config = dict(
    num_hidden_layers=12,
    hidden_size=192,
    num_attention_heads=6,
    num_key_value_heads=6,
    head_dim=32,
    intermediate_size=768,
    vocab_size=2030,
    hidden_act='tanh_gelu',
    norm='layernorm',
    norm_place='pre',
    norm_eps=1e-05,
    positions='learned',
    qk_norm=False,
    attn_scale=0.177,
    bias='all',
    tie_word_embeddings=True,
    parallel_block=False,
    init='normal',
    init_std_qkv=0.0234,
    init_std_o=0.00477,
    init_std_up=0.0234,
    init_std_down=0.00477,
    optimizer='adamw',
    learning_rate=0.00249,
    beta1=0.95,
    beta2=0.99,
    weight_decay=0.094,
    lr_head=0.00564,
    max_grad_norm=1.0,
    warmup_steps=435,
    schedule='wsd',
    decay_fraction=0.602,
    decay_shape='linear',
    final_lr_fraction=0.0,
    batch_tokens=16384,
    max_seq_len=512,
    doc_mask=True,
    train_tokens=109200000,
    max_steps=6666,
    dataset='wikipedia_en',
)
Each number is 128 + 32 x the weight over its row's rms, rounded and kept within 0 to 255. Layers, rows and columns count from 0. Numbers have three digits each. The size before them is the row's rms in percent of the matrix's.

# up: layer 8 MLP up, 768x192, rms 0.0957, rows 670-686, columns 0-191
# down: layer 8 MLP down (transposed), 768x192, rms 0.0903, rows 670-685, columns 0-191
up670 103:126165102163115144169156159137115183090112149196181111101171148066148060106140139136118150189144125179128091117168144129126134135121161057152110146096191180077173102085099098147105116168113175110152068094135148136187135104104131113110136169172085085119113103041166073105122163100165160166090129158137096143084157186125112139199119155127167145178112130125117151114112140151105133178092070127107077112134112121136099120097130102083179107161108171120131127101125094105129134084184098225089115117156131109101114128125151113121117159141172155119122133214145125095111069100099124124
down670 104:134155177120124194064139154204148136115080117143095123194137138126134097147088071119149140112104141202107114039076197110126129183170116150147098139149101139106130109134188104074136168105085143114114127123143090081154068172123130101153109149131112129164147159086155195111121150120103149114164138085128114100121145082190113135152151119150151141157069154104138129091173080122198116162134146120036164106225167096106120139117114135060108094141077162101108165146099121124151050127146077107124152142149117127113128122058117116131153172136147137129143140157129115142159128149093116083
up671 114:123144112127118183188105083152139102164142128145125161155065124081125105138092108115109083143183134132183079113122113148125146108097114142141123122050108108124136133112112160132128090097152079084126090028174161117137087128166179121145156148131102097118136115149159139124194120126173185163152130188084117165101132161236148120123167170078065152136137104118149204170155121115074176158096084162115129139109154142145055124151152096124189096179119100145157162182115067122134116107163079167154059108157160145070135145155100107144121131120112166099159134141130120147100086092122128107
down671 114:120139217143123151133131154174140159180099104123156078098058106159082169141106163122172122197112097095125129134074184139084126097135101154133167129090163138094136131074152151131147127157126146173173135103148144142065164049146126102157140143171110080118104142130066126132157145144139108124091087101141130116140179148190136113139188149091178161061079119170109148133106139136099146119144116127092123176083136101121126108135099135125175135079105084049171158162147144129174121135161137146094071110136072132192132131138096121168139080090154095133105114130134030063139131158146173086
up672 106:140111157123161159169128117126121147104133111181102106089068086117121081147096163118104137110174122103110151128152124154123158153086136144127128117120080191066131142120121161139165137062101114080145105082125146155186236087107091162084123117173156070122126153104132147172140129103112112155098088123127112092117198153174145129129121185131143120150122096065084160153123146157053083109129140148129152116106127065122114068127128108153160101170146136126148117089092100123185167182114150106108094102077088106143082161129152193189173113156129203118166171171070112182117152085091159151
down672 110:058099153119119129155120120150065148117096034138098146136130099128185124087090131086098180121130144099131154123087143114160143073095127205116166130155094107121095126198066134126105102155111177098077130150154056172121135115140172097102082120193169153162117134161120122125116130131110112098149199090114138126120120091165134142133135120088142112123135126101182156149137076154105126083137125150115133111103137130150175128114119163110168188159218148112099170111114137151138097146151151157192155146136123163134053145113155096121150111080128120027162167203097125065157106148082153102
up673 113:100137100115103130100138189072106193144130126202173096124069172143120120117206211124132131092109112146126157146118142121192094151111059156122088153097151193110169140118117113094090094097053127145128066129136105111101102124170212126105062101137072143125135167060114071106111124129122190111111103148126163096132083177111107166169177111140183128157143166131124167152122096111096147140137076093087135185085126142154100097158161141107153106209106109148140152108123138137135084134133161142140125066157147109132108145175121130118145167184133137119115134174138125162155155093100144072
down673 115:091169113135148081095101112135084060148185092127107095122175096176151090112102120110109114125145124212134126094093148135092120134125095101128133135107128071117089136132135128166092131147121192071092149207108166117138143114208146122153117070125108137127148084190113125099139115168132120162082154114123151107134137148121109119134172135145127104148186139112108136196132164084069093159134083102096139090138138158064180180218136142110125113180101164127148125105159070116180187128146118143153158160124110205186094106115163069095157117121115122087155145144053084111163138147105106172
up674 103:043190103087153099142100108101140209148181100117119115133084094125115130165121150095117099134142098114119168135143110135128144108075143104074119104143128135074170184076136155103162112092126139140146100074081124171141112156126180103107113165169128101181123137157114104140153127145100157091114118132110069097172114185130112105110171063097064150150113152094179126157122080131100123158100149143137165138136118130091138129117159135115143128155091080200125200140105106089135076161163122193093141162096106122182071084152176107085142153128213139150140186119116148097111027143104126115
down674 092:175152127089137099100101155153201110141120109161117121140159100116175130170117141119127142129143170096133111168103082120086143111184113184120107126050129151097112087118154131139104162099120127160133084085138135046137108150099125099177132133090103077096131181077077202150104147128078106111129131093094126152084130077117162142050154216133122091169129122146133080130210167078150101126132084069226130145105132111137125061123151138143123119215138163106176118114115147149137138136129115132098164112162126113083155110098138122131180133186095103140149148104178149116111161174111173087
up675 093:115146156140185169112106142139110199113115201111153122090118111113116117094103134133166130111085113111103144171150141168133095160097162141100089176114164133114093117141171101168154125125129065084160158137112139181113128115077129100163097144130097059124106174065103107157163129103132121083104146141146106065126117130116129116131102150162130108067085148136102103067092124207095133199105104206125090144208175121141060113153133144143119094100127153174125167106120157126146109061100097166109133099152125105146158099084171160118103165124223108178189073174109142106156110136136186119
down675 095:116150116138084120128152097134180069096176102088173121131178093127138080171164113162189148128147113136152058130092079151094148153144080164172114144182122130169136102115126187074117150071108206143104145173119108055119134109179147142116085137089141165122155151136159120107051124107130092135107157113081092160144161139181116143124109117104102184146150108139157089130091129186104125164121186155182143122139063135112101108058125119109107147100078120132126143081168111137118181184177094137126197087151095126137158110164166129093136094107111102111140140133107071075066176163124130156
up676 100:148168076069126147106132105074122145107132121102096136150151122088120128113150106157126137142118127150126151139160138111160148154123149141093111160121129155120120176123114136131075139134087103018144140113118136121094135196142130160043136126160135125132126017074111106088149147114131195072155134149124047145116119121129116184178126124112105160109085121121103172114154135153187168194097128156081125184147182136138131175039093082136149095178151145171201110116119110138155142121181141156088145157146140069148070102115161117106117153145172155174127138162150131125088069120098189164
down676 102:151076180202119180115114125108116111127109190139059107152163156093142116162171101090117155115149165117143116154099115082178101144111158147140163151124113138112080122137111161102138129086146130115173113156207132127179154074127142092104127089091114132170133142117129183147096109128205166143134131070067090190092188095038131163183134102188127097135099106113157057103142133156162102091156120116128177145149135050112117137124142081153100102131145137102098134103166112157141094131142085100165136141196091192131154145111123160066118133118098108103081073136142154133131127116171078080
up677 115:169158137115177149124123084163114111082140104147089180128174112130123141106097157216083149088178112126129155128151166138167140150138166114152097157081129135077114123080115130178130067087101106118129135115145122168120181101173130099093050148117153083098129195088114121133154145050142176136113124150114096089124204149173187093116108153119118111095100100102134127105101138172088193126101141111103146126139090179100123130141146080158244104141084143147140131116098145122119163138126112086108095127149090127060099178144120127091105105155119170165180130163075152099128142208093150159
down677 112:071079143123133154098126124135122112119103118096133116061185073138166062184126163124127155125129128125105121188120191154138098147186129117110138156140110113116109122162116072148121111128195174103103125153111035091135192115108105144153150124130175074179100128133135156108106078151139169151121146179127147113148095167095133118056140197101171150143143146078135086152107164170120123166103101140077162110085108127119168191105140099092179080123136158121184179051084115112147047132121155132073151129110210138120090111175125121118147120166111138150077124153140055145142143131113140120
up678 092:157134124147166124181118134190102158095136150072174196151145125053134155114094148161110157119094099134129155084148140123140132123110100151101124138172148171119164150093162109114143126157107122119094136113100116130127173106152173041121131181192155037119138124123186114122170143160129159133139101191137114143130145102156080123170136108082155148105081147193073114085094107141192108090081160110114141126090099097104060104151135042165153126157130230131139172128148166203112126122109078136120109123095110098123061123126141135106125126090126160182134077145132106077103116096153164104
down678 085:119070149158080121120154088115111139098140156162079161136105112182214098167167147123117172116139145114166159067058098155127108170175134034116153144092129097166129087122159115095146118139100178142155117137159128054145127131092117126189171193191089136175171101138089132114117145090165099185127134118109108207111108134118186123103166154093103100162104096137144180078165131141143095131138121103169142113125139118141147142178137173138110080113168099097103111121099103171103093178101174114119107154113128136046180151045134105107122089124115102091113143154111113113066145141159119128
up679 101:095116140120193158107086183180111185080108123126137100136123132030144063096112111131103189115163136154110117087089195097134111203146119077154115177077170149061166125170095121152119078161091144173159118149137087115195102095102136098140123127116103128117139177055160128089107147085133134174112066141165127118128114137159164087159095175060143150127113136145119118130174132132085129126102106066116144114116104173065112138089171100130204131145099131120165124137149099106120109123096109190161133141175129153109134130149061080082167165128155116172149133158097122105126148151147119160
down679 098:143168167128167108139222114151138106163160096097170123128166163085122067160129095178164161149092123167156120099157120095164114145173108117068110119197161111121107139140120143129126159113096103110150140109210111132111178129104073102112115082130086068096132169133131133134125145134112133134133122128144130128142200118149156093150219150063127111181140177098156124090107129099080153103102082132106074206143099162104076122121144151108151090159056152069094109128112119161153129145098076156143069104104098108157120102152110220098112130138130113133132106200141072184158101108133130136
up680 095:129137135177181117131097144111084118117121132155181129113052104104121084152117146160043166135201128146121115093107120184121170168122138096133082110117083141146135147143113235134093126097144130121168113076178166131132150217155111140118139092090114100159086146170155178129152117080151174112093030125051071157109138073156149097177117145126132149125126117149096145120131110106078140082121133133115156135123068138166109130158120125128124109115099158153151121133130055099156109090137119083140155108083144045115103141136165186156114160088129154137137157121153164195152107106068148130
down680 091:064113122098177070161173138148132111118176130089168110135157095116139122104123101105126100170089148111134136128105149158082182116178102151132132162139214159059166133152097120126149119109101128148114184160091096109118075140131126167164104083124104160132111154105098122101128142143165068121147188105137162083187160097119085154107105071052070039106115038127115116180123171196126105163188118151107104146143140119153143117138151134080084115128141123206111175105186144147159121167107112140134126211138166167102101106141129118162134090138136064154104116142108138117144161112124093145
up681 106:105149166102175212125132160143157119140129166144079047165129129147130107146177117110085139167129056115135134122144146113148159071114142153123073160164140126108127107102192117178142076062103138146185130118129088165115135080088123126156123138108104091135108161141138115136151104135140126175126084111101144084099125103092125102134103166081171165138118193103109118124115090167127159163124148155108017165184147097088135079130152126111170141132116076150113120153071133174129070085083088146110076093174115143156155121135138139176172134122133099159109173232086185100117100150140169137
down681 097:129107123142157132127177112093131120099151111121166188131120130161076085132128164127140092085124084092041149110107067144121174114102130091114135092130119147164143143165135186099119177118132148136098105182161104082161179155101125134108136086126155154086110093105139142121142171089121154140185148089096111168186085194180128132195158106153099131165141059154156130075093154124151045169149114102109098170154095150121070196071155110111109081184086166116161148105116111094195097181119141145156144127144165108107080129167103110145135089125124163112173081069169118113125164162108089114
up682 096:120138087116088120131148165192149137142168138191165128148119104103109083155078187172117151072144049146097110145122162115136095153116107155169127112112101109145112162118097073109164157106123122067102147124153126180124160124178171095098122180130117048160170157098151125159125117124149109132121107172132125129064148101141155127083138134106186107106122154088020144162036106129063140147111091134114146130087159124123103088143132142114110110142120165139134105148153154150154118150152113161137069137084017172195144152163153113149199136106184168114138131123141134155192116128146103099
down682 092:158116127101101129089111135061125147117133099181087190140138123187127142065209153151154108150111148080151107147106056228169157069137103112117118123162118134119143128140116160170113173111144165152082119109149177086131133125119146102150130094158162101070075120133124104149123146108164142120090100065090127118159082170180166196154040143132142077165115123149180084137157179129137102198076130088153131172125117083096202098113168145109127126143121115170137074080114122138152122145161106089151174110161160100079141111106115083166161119132120136114082102114116115151112105152126182126
up683 092:137131109142142088104067126092175106124163077127154095116112137101132141175109127113142153153178100120116129141135199132092062100083152111102092143100187090094144136046129119138136110120170136084092054176076098155117108120090121150081096168089140172154111080122109183164162134131151097176109134197093161159167084204135079122141158122132098136119050114115100117130099105117167196088151165153093097168128125219143159111136090095152148094180119105126178117166171150146142160147085074119141135128166129121143163149102093067119149174104144100109104175138136199149135136140136127137
down683 092:126145121133170122118130144187097198104162107182094133106102073172116120115136086128097137123112124182124133121135136173104127138130103121146154156116134095106117091130164157152070132132156125139150114135119146170105120111075096109132059086154112070111173114159106155155133099120132142108138103110101086117061162126131134138113050133091096161176161130132127126107106129143098149143121205074098163108086139092104061089199206100151162096091111123139206162134087140111255106108136145160085101122129165157149131162160111144124165145122137149190097085094155130171109045152107139186
up684 079:103126133103138108160132123120139114151164125234122090151070138115154110255170114132118116111105125165109123145156164116104212112112086086134072087093108144152131126102117187094121119081178107029118141144155144167133107151169174113106080130132093136103031129122127158137136097140140132156115077178145159069127105074112148107176169067123144159136135116121137182162116149188129132144101119125126114133133102175135157136067167131119089117091107141086126159168110074133151126172164157142097100104124124140107123148150115128117209081119112168134088149134087108131176171091093110098
down684 082:129110152177091107099140118151119095086075126156152151120120143128093085106112144160148133109111106123150114144133119101121088128148156127162097162136155087093136148121145107146136163140054109198149190134090059106118144143042117153168140120131075129149179160116104093134180148129135183126154128099132133177137080093168124110134084152163126207083149148175086109107150117131056116139157139131188153110091086120143128125121093151089211220124112105080158151130116095046053115114129120159158178104142153127154195135142127098120081169087102080164124135183084153153074159155128097134
up685 116:086096100076081172103065157175154128151082114159070120122122118144133156136131154131182098130147100164116159171146153131147166176096176188122137134111131175105169097147145161170096125129094096067107083109078121168185136135195166181181163108155139140085151139106096168158119131111126072109126117119074131068089088092152101123158089084095121132125135185106106096122112105198062112173081063184087112218120148154102092108100156177083169121157142144106148102160174145142130139156120134136111140168150101123165153137087101091114112143183126118105086165132121158126152163096107144090
down685 124:096122127201158058119143185136074123119096171112131134161144145103108159136094114165133162109150130199178080155074158131098106160173110150131099138067089127080150137081102065166129082131159125153182160084082094148155077111174135106099148102099150141119121192171132110132093101111138141128117133132116104140178136164142164093119151075152141144166127107117099110106157112146068202136116180145061121149147109152150121155144126202129104115152098115084059177122152189118146164092135152128130100130110099122049142121116140175132142138103212117119153097037135095169123080113148112115
up686 115:155114218063126165081071148155093170141109120105052132085117086126142165133164123103133105137139088142087152189144139124160166137106135151098151135133155118073141097121118115174109098109048119141170103087166149098115133161132118148122141123177149118098148088105136129108136132067105147147147110123088157101110181152131131118159149169079180156089047173152107160161129135156141205101129143115108150107083126139158085118120158133101200102098174123152119130102168120134172114084185137115152187152101081071137112189055113065111159205148123133080178079130109146135114158110129159145